Part of a small language model's weights.
Architecture: learned positions, biases, tied embeddings.
Training: a variant of SOAP for these matrices, 113M tokens, 3443 steps.
Each number is 500 + 50 x the weight over its row's rms, rounded and kept within 0 to 999. Layers, rows and columns count from 0. Numbers have three digits each. The size before them is the row's rms in percent of the matrix's.

# layer 4 attention output (transposed), 96x64, rms 0.135, rows 60-95, columns 0-63
092:461486462624475495505525503532501539469519463483508493441508467389466593627561545455573559460479434467492508491489494395599448467513579522507507485449456442502424542529503403503489525447484576
092:513490536524550556487531462496512530538547502433466513490489576495526384487473510496512524462602537531572450537517505450413455489497470538383420434490520437532337502524518560529593431539454514
086:496582587419555591480468562547551451481463515510622490548461479505465553516493430464559509503413557458466437590458475519575427507591505501491498566551473481503582574502496442456513519491425493
100:414506502529574481615540533498516545520542529551461453554507478568510410489513525583409520536582475462496529589571542582486595602499470484467474445498479488497472468504534627495559482445525479
094:536449574477425447440517443500515508575435431517477523419487482433454502422501523521562476523559568492524514442480398479491488432475451461500492526603499453528493475527542318495489516459584487
099:559493578445524526431466491508480576620461486567461494445546505555490502493474561495468468471405476389468540578529535564576526460562439514569430538547511528478413578412507467522497507430492533
103:555482503444468553476418438496543554462460518520355476451514474480468562489461515459458501435607444537494515500468475406524461484462450550580496432475568511573394543562417574489516503477518450
107:488501530441531464458574520491516495535472443520491489517465496484513460459493523458541636453574552477495536571413455469458535486524513639480554545608558458571482475453493384529446548541554422
101:487524482572503437529501475498477433486589532419516474547493573500391539416544567445493443497577509495471447518522517387510506469535554516538531500372493594517606507464421439455530500449520481
094:506461565506480506452592523520449495515530477482498402486396513557431519454467564507474369485567443545540510403436498548545541464543463417494443488494492597543469452468446572478549519490600508
117:578552491525455523555554555393487502532534531635431468486443491489514589533461517466484506450478531485543482533554459509513483501459409480309487492499495480442448476499476501482424577504528564
122:495503513500455512494553421476515438509443500483560522554485490523392533598473454447488461547450360460547512613559444499536454488461483476473537544582499462507442566512584440534584581482516558
098:582535489552467437473463484566456571537516581510470505422531515435435627534463518554601513474549556537470463562482493471474502451428513624404471481472533569406523500507456505531447502488550513
115:506483498465528627577528612494538447552495526499452482531365454451546480508560456435528521523503462540547486531464440464473430460480576498415651478493504452567528486491523529503450468513433510
088:359479469515443453485538425520455473490567483510461442469537491531464413511484548440489568421558489391520567523551530502455525578488542501505521449547622547559472444565463535428534517471558529
110:515482555545479486509488411489450458493538453543505416453531462585513515563555421462430475546501438409544516383433501497427530558505530417534514494609485506521548519480459557567421570503503420
110:516562527532468560527452429541460492474498561512520452457416511518404554381500512408553494439540519528545466471473544580520527403504582492503491565540527492412563471491401500604549521560487479
112:508467512443476496431485508427557486603503492459514506481379513479499430554488546476499522509415559467445600465573542485519481470531517488504531520477392480383548529530553444468574470565438610
113:412513488550503509489438492589518545398489451462509458546499443403437442517464350504469523419429461475481435475511521493509461519526544469464473536576492484592559412494450461453542502554574493
102:605420530485440468517510498535436544632482478489492506422520481512450539453433521572519548514576483443515527413531488615476548438454518434470528440535544522491506421571579460579484516494554527
110:533504482451414449483517534550510557441524495489439444440529491465534473601403436625465489492414429516469449454431433469510532536517499559513501360481596507553489511449467549460459510463499531
112:467459484588467448528544568504406559510550515522452441470491433479524566515498507507534398475529532587550541503455564601556471560471545452505469561461451560516422461522447619505540505589533549
122:430420533538497606490442596467538384526554461546498516596418447460477559479472497492457550508525394509455539429461457513513533424459520533397537453540459523490476436504459559495515471432488476
099:473456421468510455469491474439487494491424548427511440455466480575402506450527413475501584495616555497548502553517513554468489498492544522447585595424528444448509474530495527548386433549476550
109:513530470580465403481468437507563370458463500496489486489512433403465496452511517479504553487456539486474433472465516448529517455507498470583516575551530564436551506574433583550436511508577378
103:526584438529477537524518513538592564451461450502444572520456552502633470499545506523558589514503560564517448530451513455475468516450451476546534458595569505545490538556527422495481430513560386
086:537537534440471538601531529501461579513524442595513545478579613533548563518404510524566611501497552527524431560473601481560479535534463477523470474554560423520438518483461475566475466486539515
108:453471617374466575465440501456484498436497468534524448555462534478530584459430514393507420361543553483485584476479510513478510573482503513528551529467516507489459546434506457416545465498498506
135:459532509558459554565472486466571609556486474449425475529465544533412514512538477491537446554535441464467534564583596524599440544457501437512493595533525398430470486450449476478539514552529459
103:505483462561552424490554514488545419462467585496422467543408376522483512464504590503545535549501509498495506579454415457505556439577440530562476513499443480448412469469536547559539504409554503
108:515514381587546444496480504509503537434461505446429510470451445497532568615526429419550542446485551483560525549526462492510387437473527552452510515509494483574573503436568476534495540541547598
106:639514480507515499503442480522603506524482525445428536464542540403488537547531469494509503499449432462412562450520519413456480415482531591492569464458559496483561502438466595516407534540521450
109:517562588496503545542495579502573513507466552474508473512483539565501494571557565531423501594525463495432584502447581428553492509490524526582503589601543502530551554435508528420409550510556541
101:426496457475425437479502446436480557611497413529519486530490554555556465497484526427446457507466547474484532416460558483505447511435595451509511570520509532623518514486555401488441459585483558
114:489502604564509495463545465512563522500498494476488456463465515344465511484521480499549366511438453520583480572447443561488490437486518454557542512443421491572502588558543565532538549513428519
130:477568423521520524492649612591520526539545594539432535506500460525512454464463544499598451520480505479423434524484449428471552420498541498497491441492490565495470542396500476477469470482548561
# layer 4 attention value, 96x64, rms 0.143, rows 61-95, columns 0-63
103:453404473500428411546504550503542438466414505527485591499520485503510530483515500480516488632434612521435455491579532553545513499520514483500585555494563510509542461417514548464410551575563527
086:531509407599471462495534568566462474508538556484421541460498536576472406442479470590489528533593518498592590435493434472468462512511482454528490428428508567516457448555497556525545512598528485
098:547494501470525502471484505487491573472536523492522582543532576397543568472442503452537460553386602551499476448508521409450507405452488469506596581561442414530446533549469448507460540530530545
094:457474517499556487602446522484464582441510554573571601466522476448536472519477433445375485474539498481425390525488451572503439543526543527518477501430449517489520570489421567444481495465451563
103:520513466575459525534488481525459479438514478518396546567492455562577480471627436485501556463478524479543378473418514476505521444435575541473585486481461502444556449548509547537576543600470517
100:478534486529530560427561530502431521532637443422507493518521517512517395511485397415511518582442536498486515486409495507541499479473526490503447519492422477512559542634491427567568458449473520
104:545477527584478491481475509476454529494556425512528610487478494482506474497425462483518403532477431485551465581528568579545513527538572548576417419392503491493531473461500567381501556514431549
110:526505567479540493558559517562497524563523471451447528515461486530502560599447416446417510485501430530483493503542475542433521607557427501499503496494473442606440542466554432591489417543546402
097:457488486412669507469471498480507485514530469437499613519546534488542583557511451465535572525497484472466435502461532473462428481566467544466525428418453467586558520461483429540461506525594456
113:489477477570546497491473542567496454530455450488510425556580499555510389488519606596432525470455484554463499472484536457445488465546510541602524517497458477482601561475479470486577530596416415
112:518429490529528520577521505508465568506546555404532498470429508549594452483475524501506443392508486572466455419509568457468513512406542597568518483512576529454525513414518581566479467538516404
094:452432458432506573512493524496488409487463416551573476625496424528497457560474444420446462575505425490488441560474555565486499471468517497556418556485521492523498575533572464462467478560407471
108:519487478481541413454402450565418544540505513504544384460565515480497467487465544498522507472420510440558569527580599443598538519492558524564416440552526500512417540461454475571529482474525515
094:556572478524432534441401521474540482514612456414494485410452458528544441525454525505603413538599523493522540513473455496483507537512453482515503424567401468513530527411425493534481428506460494
103:507496413419583534556551488546535558506484496486435510470512567548498528557515507480613480468473600471472471450540496487493452450511504578463569366511444505405409527454435458438581480484482501
103:495509460451494512454551462473498442465463415543424523521446551570542453614530511482485506551424437494482523449450503495482521516485525598529493367444538506514474586480577418452483573395512570
098:591519476516456534409522530574491534396520492601480531460464496539528508480616538585513505468543418516471494549453485505493457567478509446494443460578592576534478434533394505502430543508484437
118:596440577436561490414409643405496500504539491497466528430530420492525537448472467566527475510569497466483503497529521483454579466567440466487532530431546544541504527414542456490530494445555544
096:461598521477602444555504557447550564347448562526527496571476418522516465493494550520457480465515483464497469520443511484577469394476562518483445424502451546516505549496454545473414451545467553
100:472440580485518546451485533423519463484568442516549461555534421487469459469493484438569541515537548445545493531583531554556512486481559485510511585515597467397616511460406446573561488503440535
102:511532434345567527496496521529534370563471458506479616513571531453502523510519514517516559526454505424511515591464566412453480478550506478456457472586521540487545512574504463464499536515440425
116:515583468540499435433444507441448575384527461424492535460577567583498518496406528560505475484429551465520563520473589578467502452442519462522503505505530441508511620465495457452495508556573516
105:468565495529495498465545450516560432515443498508482471491495523563536473542447513573547487548508450499625499410523536490531542503571512556620431397476496541520421398497544492482395425472429506
113:532492424450405517513563555467486510534466426467462633568490539491546466468458541552435484525541521521516572512507489520531368513611460369508547476439522511452459519535512518491504459515488594
098:535470528571537484431403514556491549568608492508571498506465531424456546500445575466500485537482450446579565475474429500495494475499495416440497541422484580474464581581478578451512517435528588
080:423474566510505409461493568485474390551467471389450481535463518457447464521522532523506475506478491525549422498513502554498526477604556515566556515486478469502600597576432582555487540416443522
114:586571468530458471516507472601514458433546535473526488512506465478430512531533449459544476608481484459427455473517506480351535532457498479550488437498553454484586463408508547504558491373565513
113:537436564480589400444561561518486452497579431458435514526479516518567488521457525528559543460441476550529496475495373456414601532491513525475462427461528565524535515565488520531453482585446433
091:510456529515443550470441461528495558478475445534484536503525677513569543474452472450421489372439490451474512445509574518522408609523528504499516485520527515521528388509536443488509540521437548
110:568459565518524552515429591498511466589495480518582478455525446524579464446469492462530458421479422464455480490427569432505534512481495526567479493512599606529434467456480458505619500420468457
100:504506523426501457451632533416448543407510428489562471616507479516503448454517487496558501535463480536437558543505551491537452467440539444521477448510501467540364436516500466533591414543510497
097:552514491506475466530515556557432445428503428490512546519526555509577478529483465447551526438532558505458619513550542578458492374406477501471506410492458504479425466604488451595568511487534507
098:492560558537550465542420482546554548535508587508514598458519450517491494523470515486590479535532398562533477573478529469428485519442518513416464474570502569412409537584508563538459538484402469
103:535426465403494506554530488543452603471531536527541503538516587508599516453450528453437571516503533407466365590516577453446526508521480542481482455546502455482543449488450503540491423439563519
124:506449480434512461439415486463505490464547526532536508526498468486400495542491477521531553379580463424544455457563529465460524613497595495501522528526474424548475527492581547511530608617468472
# layer 4 attention query, 96x64, rms 0.167, rows 64-95, columns 0-63
105:507529495538406422548446516562618553467528479457530437490509561538431489424562485510516453470477517512491529518531551496538359478483520475536544548531543406400574505478490419491447519576577484
108:471517523490532430476564538542550426516496528509427413574524511456561518480500589483490581484455491497428478565565408469439568535524481568539564427506565581555440508533519445421463485400521444
109:436521529632481535441487427518445557434480520528444469527514360538424460502569509516572456533483528500604499553438492473509482528518472437539475588538497453438523554399536522550513447501555492
113:571450544537502435474510506474524499483447457447472589488558432479534416589542509491478520513540478507531565473489567510410600531552479489540475458520584518623482534445582575532486505430559400
118:507469537483455481472624512488481446475507568501462425517454448528507511442488511508432447461481465567476456498452357671455486475479517514471531516563513629560476468518456557447481551506482484
125:469484516589518591551420499502511481482435526516517453562440537440425465538490565441535596490468499484457505472453646506576491523524535499558460569460517606516525402485464526512502486478500385
093:511484476476449446542494403390481509421460507561409498513511495487523532656566526443400485553504547473506472535479513525470506566458499483472520529477428443580552573429579535561473511557516544
113:418495456489541492520506527529488559441570487505557475538515519587559550443495464536471382450540496550480457500558480523473391506458521418511427447512542418473491391623433459482551483497578516
137:550495505543493581491533491423434561414419487490503536458507527439507487583431561426535513495387575532571495527590569541508546515548488441531531457404417606498485537441491446508457495506484496
137:453406527399467556424493498475458485538508387594507487518452539607550465453497455412438487438450595501529520425483503494464492510517512484469535539521521504545553519487575501546473409622502474
120:499457566460514480464495443560512496403464486560498515547571490489477303513467466560493501529490450480607522483454471475487540566495432459483530484507469488542438519581479460522615539549492407
130:512546490448516512477485492500496589361465478506556457499541508506497441485504502475462528484480451534514481525415515418504457516574484497592520520627540502604471502497437400586501507538467353
132:479569422540467569533523546525571484444476485516540528578447497429463495516490458451525465525439427585593466534481402506591474494436471411463603512496447492579540456534467433519487566565454477
130:545562448359553525466469471500553472476471502489651530571643523549477571436431498527472507560491457556513414530419498523551526505490493516507489546527488447494440476515497466531499530585445485
128:450450454526528466536407550505504467414563452599567480522513438494507574479536501403447455391519473498540489473531459482516521518486554522543513518400454470431519468625469584567485516557458434
108:444488408479525472486438483506525554534509497543510511506560548513554559449476409585442407488493507398487529498473513409518507476481498569565453487440495490571626520459441527524362554543547469
138:468544545438561454423518475430562437546503488465503518458479451478531531539628482546478455461403517465509502542462449500377474458479601541540480497586526477474535524618539414513510547485573518
110:429573417509516448509498405514549633548536495499493433469482553550521514547558518442500443497472568506510513498496463465447594337489490563461502481470538469567431536512511577518479538567548528
126:539598482464496475414470416507556550551467539457500469393587520471456522439521468451471404459499446481483582538515458580518495468546514524580569616467579482530479531557438498537506564526553521
133:417500509482607494494497549559553529533499486472552480495498472473596502430543557478575437496480508597440548521517468603505536391571507524593491485486420471475441552474502365538533464486454485
127:494450426484535450463492580523522505464489520563459570423601578537420427493510494619504416427517492542536534542452481494482498527452509559440549405418566506530532425508519531543509417459557508
123:575534447452528424525578464551480453438543525485497480527511478499522544472518450453488527443469488553383457511474490540546521499506517554534501484458566542514441603452555513341556462510433629
098:516546438493553517524499551402550468463614507550596534470534530563537556565536473432405434567456417573532534457469570540520472525504446503469489553532488464432511518477500454422489603523441538
106:542515491580487459502589411529415503460591449495483449390527438507533521478545547472488529496364451550476471480499565562456535481507469451491405567541529486541405447562496495507445534478550566
109:399529558486574450505470492518482594478458391530444494541526552491479511517497573590419515420484585429489573545432547455542458506467504496456556487432487503529568441440514484403560435512530469
107:527498484568555486446521381517511463564494547533558463442560565411471582421391538441503505421494526506521506446512541479566568430435466512542456533550477479509464556469414496496541534591530432
122:554507537463433495538537558377438410516547554494472419549438466528481482414567557452486533500466606452494507521486509528554471506455543467541443600534494519577491522516502569389422468513554528
118:428556549607472467458615517532496461519535490584472466492548448609505478562485495474453401526448497447515566461525533434505450494504522510490405462567434474456544452496544530469469425525615533
124:575530380506528492460541504569493504550589482445592512492538536451499391484494498540488531565369564503495441440428446480468543454524579481443439448477542502500536451535521458546547513558466578
122:559594516537510477446476487503423529416554560452508513474550542474583515471522458417560583458494536535560454423528555545455481545455500456408513546543487514461536493464453401530398582576462531
125:408463553565535466479522495470473498495497500393504472514523524375494383499491493539510555524525453584517462401463559520534505499540552521592593533463440504547561569483539587462540504532411546
126:463469537521577522495401559566563539499472478459598470480527627549431477575461519479472406518393471455468484519478449462590534511489478478637531541485434522522534513474509487497451563522451472
# layer 4 attention key, 96x64, rms 0.17, rows 64-95, columns 0-63
101:547514415520559420532417492527461522501532596451507439483469472534482604505556445514523491549493517512464470551462532582564450513601541568579510578479533483440519454507457403422510555527485597
101:477464495479530516480502520490495412472450580491414512562503485455522372517423557528524564517475539488417521572485482496512579531495490599530572442576488633532506568467508460445472471411573494
115:409484519511542412435497451479489520427502523524455475447468462611420553483572514503518426498473539494591492571401441506536453426530534458480398579526428435449528489465518558556547486483558497
104:475441544550590532472464444459570530451460424569453525419632516518514409556550503498390480519458498457546533523515438508409533539501461506599477489553504481467474472601525552554450493485525521
110:517476549475449484492570528499425447495452568456421401581469490451478391476467478435473420539530498515490485519493485570399530528476491512457572467545472604615449485429467578473549558509514489
123:437491586590488534543487517581541506531459445556575526538470512476406472569443470516461473451498525445434523509404564395511520522510569556547489524503454504488520449493397552564525412535568431
093:494502452476455481486478492371503488488476474541465504470572445629537500594592444503499405466511533409558554522497462461461368548454504480526512517495517463594577508562569543514498516540492453
115:473528398513469440575554466554477502488540457462462452617490508487597496403476467475523513482572430548493439464550558505467442531546480515425483479569520485484412539432442428423558489555439556
154:473445462513435512465503500466477564529432468543489616475540531581449472602458518509506362473493604517562583535521480395475537498473488495557518468450441544494545474475526487574491427570567528
127:512461502384484480445502563473516438532539472553548465476391506550582502422537495408451516428446585547538480419430511530445490460508519512540495521541557472551491554565551492449443416565483587
114:436498496493572412475533487524519496484508473602580510425500450472481455491452489572472484432488454495606498562395459493526587521560445444506539454462535435571533457535565511596509545420523419
114:478532401441489428464507449521537499355417422551534515511489476585561443463472472527489529544509507550539491509433497495504528554535425500626487537526503538512475408489425494534517498548575393
109:440577417503462491545553550499515500474473505526571440467432482532411453566514423516554454548466407527546487568479441463544574465500530485437661476529433503554596485486479436542497495516523520
121:548497457410481496556506468492454520558532484505592490511561464562500531456403483530519600600512449480511521435383526571576534542460434416525523525530418485508502499398466483525534536538458414
134:440455479465467431502498445513486424464561513486552491569536419496570597458490421504483486468562474528498571376562542486440460509542528577564546517481441497546514495589411622512515473523481543
110:568540446484485386489442448558567432508564512531452472469526540493545554476543469453465477498488441520425462339503525511563509488417470484555457523473481501463514629497499556468393501537509447
137:536441504534425404481445379520542436547490544388470445545444477478590500501511415466465518543480513484458485481539439558442469478564489573536515478621487481519484563490570422525558493562475473
103:566533516537423507505535471485564521575514424449344516425551490427575441408523485509522508497487483485456463415528501550541424531464519474547444570478525461606528519599484539493492486529546557
128:580533517523466465491540426580510549494441499405450416430515460429537576486479504460535504505532464480493530501485510611512478452445455527625527573505493484556428582499468503480431627567494513
123:403477547472487517489543513547488567527457569446477525532500450477553528430520575523618506548531491517408509499521479543450528537520546491636551531487437531437476572459556383501577485477416541
134:496522450445529405528520475564593521572577489581467480495562561455470454443543446599444409419578494550540486531476500565459523474391453563450494449499568426498542545468496509507488467474520544
123:464517514508507561480476560472405546425455561372520498505543549473491497588464617537481561521451532525502466588491496551526511596458502458563509483435481622566442495499484530425534526488425534
087:516508519469455413546577557405472439500449502513630470580506505523533566513497476499505506616482398461519491462542542476488429587508461421527522458443457483477555531436479472490428503476467612
102:467519533534425473475626421475388500492467511431514463492562442431506485572509507464502495508470475426556468430531472469419479540514546432540397489572587573502436510541434409458511532495531510
106:369465437471556481522498519583571530551576428542481451486515578494535520509535419482542474399468522468434502578475447498617454492470541533522512495448596484545519478478542482498474383497549461
111:536543489443473437444551427507458488600509514534578456404632535484377523449447543465497564469493473423415466513454559494509569479536488498496539553465541561464493509542422571554501496552517514
119:517520518537489554494497470430474413483551575482415381523386489593463546501446530413457512460482590449544461512539512541543454527578510512504457522559463573592483444411508509450452471538494470
129:465475460520501378477586543500520403522610533552574461517505474611487502482541459498488421497405515526406462545501519469483484478562496519492417512541533484481442566528531512465549489450549632
120:521532442547518486537527452533520503550546427453567547450503550402550411524497491544547538523434514527500457370516602549538589435511509444460446484559446532585580448484526405519507526530479528
122:560457474528400475534495451492354507451446556484547497421547514474439519547502484509569569531530589561545473488471491469398460594523552463464540532473550549453595512460499432555434498533463513
123:409513522546607482456507457502487528430464476510564454510516482386493500563549521486445532480484532496512557526432522495538574546488583437506571501388428570463607531433566571451530511528440528
113:537489494429484465533434496548594502532546491489481463478456565494464494485474491581508426498379452475492537435544556554650490506555478494632473514502437587466596507480510514480544516450525426
# layer 4 MLP up, 256x64, rms 0.115, rows 0-39, columns 0-63
108:518492442464499475398530500475583473554375501547529505557548538511528564512378474450514431539539466550460549422537530587511493517467462518518470480573413514497479498479504503562505578612565424
124:591512463448595465551597484591547456533465411511473580471494529456550518556500525507468498524517465528417523495502476502446489526492473593445500393424525597482408477397501558455505477446525507
100:479649496546479454500541465498471499441523580478476592430551511551497536455467452539617465587476529494561468563521499595535430419500521448511456472494489469448593454487472489454546417476490454
095:491562535528450511493614556493452496485540490582522535486489481428555403506536427498537426530481492518585553480544539564426559535495474491414527443498544432460493496452466377525519553464481627
088:521506497531451489512580463430415400527502534606515498500455434618513490461489492463551524523533483506632454458570489529404463448560489412436535476549534458483566431516476449567459468490516481
099:502558583434457457564533433462537463443478521525555397533480488478411520460546554552515505523574455549537479520488509371451487532521462566502453552476437587477457556494543597409439504439510488
112:483450494597501401460570498497520520476558469603500498391533387460484598536512482548584494481493416483511453554482464450527476520455474489487509428535453598528430551452483451401546527498525519
078:523500524582498460512492450483498518457429461504554478522540468427523503471434369546512631542567443506560484514508435435455420440480534543426538505553617425520579556539505465508545505465499454
087:435470489599539505488499531540523459440469552489455541611480468534579539509465495509500408597538389596533492449527509459392479520485530496462564491503521539555546577548455602561560475487517520
111:499431506560512463438542491519499439513520547490427424429450471541464562506478556485450613448526529529467432460452460525487551479503495550446470444481512560507534541425588615524416441431495613
122:480536425504486471513527448457430445484641566472502437480479471425491382476536570500566507444563534564507504474471486461488559447424473459442488450478500549449512519542527591524482630493570471
095:575500455490503504508471500543513493451440586446518560473551491456457557542524474588502486503434386521472469550617464525546460425504497505443471465454514497404627542494618478531553536485433538
128:504461482562457427497485476563447468391425590548455452558516457476496521458439563543497436440525500477494559514453436514535534471558465617424484500556512503477426525393445576489559486433545533
099:448563395396521519453512492397500487452495514463496481534533552528485533517545542459487566530454557534479457549447550486545472547505542461424496527573527417466628578448508362534468522487536533
092:504508465524450418505513493532557425531420490489454513472461435489456569568583497424507581502567446527487445511579432484481453434436454442548616545449564586507500522521545570489425526454543448
095:604514411421450463600533467443516379451524500534523482506512472515503489463434532452540416508452543453506551424518530577527570459584476533476558496470464555463562388474489528513524510591507475
095:487474557561428520577471489496464592584605491537461451561505542492508498496459486534520454534519517510441494414521575514525508457521455479442297512488502497500469427398458537516527489469450460
109:524435478493464543476472547496503402433476579504421525499556468504605437517559480514515567471588397502494497515472553520503454432506517587414487478440549481502601419420409478481436464526525487
082:458529508547480480477619554529436473460432569497494470418430480435509494425516564522441571515583506534437550423499468390517485552470493498475575512431557511519518532549515541435489588502565591
100:587533537482513501525511511476450472598494447504475506533567597586443555456407434541462576531650485535473470530513484546560451538396524547455500489455517505512505507480466528497453397491472416
091:443567505397509490474479536522414513471507448597538522579477536543523522398436534405526589421557534512543494494476576509492443511513560478505495573428504522512520476517462356472510404500478499
104:466484487532439455573554440534453493508472459592498488493440481474620548467410358450545466541492463540496601456580511529511621522488423450488537476521426494456544472499504470565524539513480517
073:466554469605600538468601441527416495557459525452554600570496540579484526489519413505462519493497472563567412478544540472518525550457441565503559481486488522464470538560530601484488495517545570
095:497588500482474538524515488434520522510509497479502587510518431480627580391480521501562486566545543474497453456549584486562402475451526488502578547496460403480576410423452459555501458498501451
105:511539459497523511436508562460538455465449532552434565471533514494509550440456513531532411618474554506539519473564537519496487432523363530557495444510478503560521548421592432418399569516527506
124:485558460535483529511527575558477453502528522509443474395439524446511572473593566496603543541574511472417494511461446497486484473446339475447509481504528513504481464481490479571412493434601475
081:524421501591454441553584524533471481627566464477410425458478503443497496554507431468493461446461581416422492479515558546498451473497530411521489474484534582605500487458556480514479488544559487
085:479471546522583464555512485566506456506479432387553539493460520420524409465509475494502509570503494499499531462553460502486517456539450559456592438499451449532504466484680472531485421529392506
115:504509558510504521555580567495540572550520587514531499448568466504509547415454505393556466507570577530444475556468529493461495447467509606438455587485477557359524539452443521510503460469469535
103:485480414520541493445573486553436495484557564536485575550539468498451547408477624440563459495510467491439420436523512456408541424528527465428393512415483553481539510463453558474457476503511522
085:528553510497480543500424394476547462510422462553440449465433558476481557492510510388502487440538571525494533472540605553440460474496539592557531482429524510549489545486422580449479429566438449
084:460490510520509526534507518466562445509475518589526522601447532548461587410544471417560635540543477573476457491527585412472490481442644555482552486502512495434528506473460490520478482436480501
095:492483478512552607499575498513486499400524483555521590530527550555616459486540435498544519479532492475486486406539499472609462515556488616519489395460484550529496384538456511494529513509418513
093:533522440543476487506415446417549491400504551479525526551468506553474557511545576469511590479530452515461468465466598401510426448544471568551518573549545447436519460542410561545520524510478409
105:442508447442550522477442575510509487449534514502554475539462533464591482544518459481502581457479553540533544463487550500481412544490560509491576515436482504581589523460587476435463365601418539
085:502538469442507524442523543557451473506438452545601550526588514483489525402462519496446499514484458497512544391548488583533540492392496572476549579459417592444539511457438505475404457519508551
100:545510512500458484447564523508407573467542451522475468399426474505525565547482486469490493465530505527496569484556442525594561543431423524477432471509481579484398482548558471539448483386600561
077:394491345524460418439494448577520507491431522474553487500463474498555530582486460499558530493469506535545508513484497495539494489494510526489467504524443536444498552450645470553547616554553585
107:512472507476386595508424529553531508415430465506583488526493516400450526553528519550516504436541483482506553434442551565537425480480531522460406539541567441527521573463517535432553487610471489
070:471519454524503432491507460517446594551380498559525510518481571470576532553424437466478550621461526516439571501515493494519408490528433498489509489454447490620485636495525480563514531527524484
# layer 4 MLP down (transposed), 256x64, rms 0.121, rows 0-38, columns 0-63
125:392494471473560497429545430505514479593456458491488514536631477479536507483533468587440518549543516451475486422432507557574408504429515477522565451486517544432473425464496582459435546554544485
135:507432505568439494577480403587524477618441445483453473434398466478556485537538513375475441455536468527528503492515506556404501495496547559540593494509546556473527477447495557549543473462545493
099:533517390489518428476484551556451541364483501505492481482497526548515453572526475536466458551525519460437566464431514566535428484530513530514398493546421495510534548387436377497484465458551540
096:576502534632465516499607468515519538515450496430489472421476506483515472475487417594466424447522425579486470486524509532417536567429530458433524500487543577425509498493560419522489429507491579
100:508507465590568546562566571445473484478505477541522484521454461496595571561609581407518535461522487421558501505426495506513489570494572521425460541541520540534443477500502496523400558405505563
105:482465496537465524530453454536581459527449591604466518566609478435438529544451493504500498507488486431523485468443543515449490490446557599477486544578422435565501520456624546495412520529499443
119:569534547563387547526466540547474472436476495655528503451491505448578574485557541469509553545433527548438580545463450490515519466561530505496467555447432441476461538571535529521446561529448544
074:541513581477557550392591526450417497484553468471600489463475465503525502489482535454488504515428497409534513478513422584513498520466609513504499495420608592444474475527463438467467472505580557
103:516505498522580521419488556513420495479564507433520442385562456445511539507605474487531443476430407472443506467427466413461554510473548387462546491484517467540503578540443467493411508476460516
121:469481465523555413558541441485493508549488485461480478425369539466498547540478513498401599591499373583475476513511458401545515425448454515578560520506526583456484497493492477537478472518540522
116:535536550422513476508532462556534453399477582509525545502442471519428499573411463421572461436501438517519468504420531511526509443436447556526531408608451533441574549456538514482514564534535442
075:553517465512607523473573527441490609438487541479521447456584414498531513480503565578463523472476387478502533570470442476530438502392501510468552536441505487446517523500547423445440582478449553
148:562551366412447523428445482529481424493532567523500522518597480574360480564458447464456560521442521548475477520502514506506550437561514557446550488478537510521549547412510522514495464532433535
094:573461407495492470581432470499562507549431427524500491537429482519513354479439449411491476470413502448481466441501450460503403490427528478568470548504570517506456482462572524485484568550436499
087:483500589502505452546499528453523533461552545542515518509454478456415404539503490535464435517551456573516469479542445487442470497456489619490570501600601477482411433510383534524488597492522443
100:491485519505419416471476549442469515526511509503544493478458433472513668509475523578506527530501437505396568515411442455624454571490560513481523495487421551438482503550431437470487533465513463
100:455512434486531482464520530515388460500444540523477496519628447534513526458519594535498513555551539462585489562489388545542493538401519532428544512416513510554455530576553498466418550551509565
124:544422484469539436525553427626526593426410497552518496522578572440466508499553482448494507438510493450482491504440483550393479463498531452514500537513483495522487482367539588557472431551488520
075:537410569544544604509501478500525506413450480540504485549493578481455470556529552493542555455463458447537594456416507429545475506496584497423515506432492499499530389452506454552462505463621440
101:458431482492592498422543550515439499484439448474552414433532474544590473558518607493433539508488474404461570518407446494512471576510549576457498553500494519527422512488581496550477526469484586
093:438497490441473438527550507472460513493543528509565536552551537535482514462569627454587525484588537539534436510439535496444613622458542576528572515530563500440442503523538414468453486529483508
120:438557555523472437466474482554519578572539430511476478476515559473494484510419443540435553552507369551514537461478502555500566530383479434449567467584541546439589484430516446524507508453479463
075:524522509503573443418480467477433533528568419467541459497437543575506520487510559620555394524447475489465462486493563503533553597547533601456496411492522581528462417529434480458493533463477528
095:487504507425486461551478537503504495494512583503614585493508522512448523500488536488512509579641531581515494495443580489538508506453462540409555499599491436466576504380445503565489500470509595
105:485481484483424491487498516419529480498478481529501541575490558546496466436438338581469466502521489578414524449595588447553528522466510409592548512518451579502511524512556452482483435440516529
113:515508431511434529460477476498575494484450446431454455490477566517531476451526442543515452572596562506500578422523488489462595476599401514476500556460450507555419471447595502481448428440567476
101:450507484406529506491508524370446464437493486457547532495581497428483589468491511539476543489488450550477474538351396485524487531421516445480524487477555488434453430493518459393445552445485518
095:484573568521612486503499462475429459458536503425461518448557505556417559498524514529541484465493465395448489596490534597526465488552502446401515449504508537454473466564448567506604509444492418
121:509412588498510548530478492495484484538569544512472439404479425522540492479477425440571444474442475440534420442540533511524452505518444475495519421457582616461620474529454471539518500403453485
110:556538516508544585522614541511518470427578511508621454448545486494420535471507577554511531508441528512515449568444493485501517568586531489446492550532442478513436551557497530480363529475419508
083:528569526471538592464494549514493412476546446430518503464516569457412480533539548453435517503487511444420499627452488521453429496436542514532415515489562543561470453598450499403537486511429477
084:438575488517541522526516509495529406454493515420529456536412491557470562475522550484573566475533537475517520467564486480433562554439643521460512464481469443435465456597482525410471497431577441
099:495363501494572477544550470539434546482503541557516525480478559544538518428557522502519483415505499458446488546518447612547545505512432520558472483402538555438473389531494583561546527578453471
087:406555583505518456523486501554492447423419464469570530570548634514472511485509430545527600540523548535441576569449495554467522565491469496497503543509569498406519528593520478440472475439484476
093:489590533360557546425459560412408460454523502471601483518490504448531486504545501484428499493452489482468533521450463445431450551393533462484497555489560523508480513528548476389457506454454567
108:503498513579582508555496570450509530504588449495574536486527584423482530559534558490456596524427415528485545493561575471476485524429480433471516564504557540439421476513537522449415473532478607
094:601523423547501473591546478595522417495480452455493551538509521437500433462563487476457479545510519477494537528619479449424540426477512535492510496467508557594441454569537561559542518455612524
083:472577463535465481479506459474546586522480534499573521481563402418562562505497551561527464512412487414512412538479491493443457496566484486523491528481565539426456459491627419541568564582507518
098:483535534486481456511391594453481515442508452451560430495419457462507472528460453543510530500523469654541524475589543367567491530497546493603456526485511533533496443496483466434479470495526580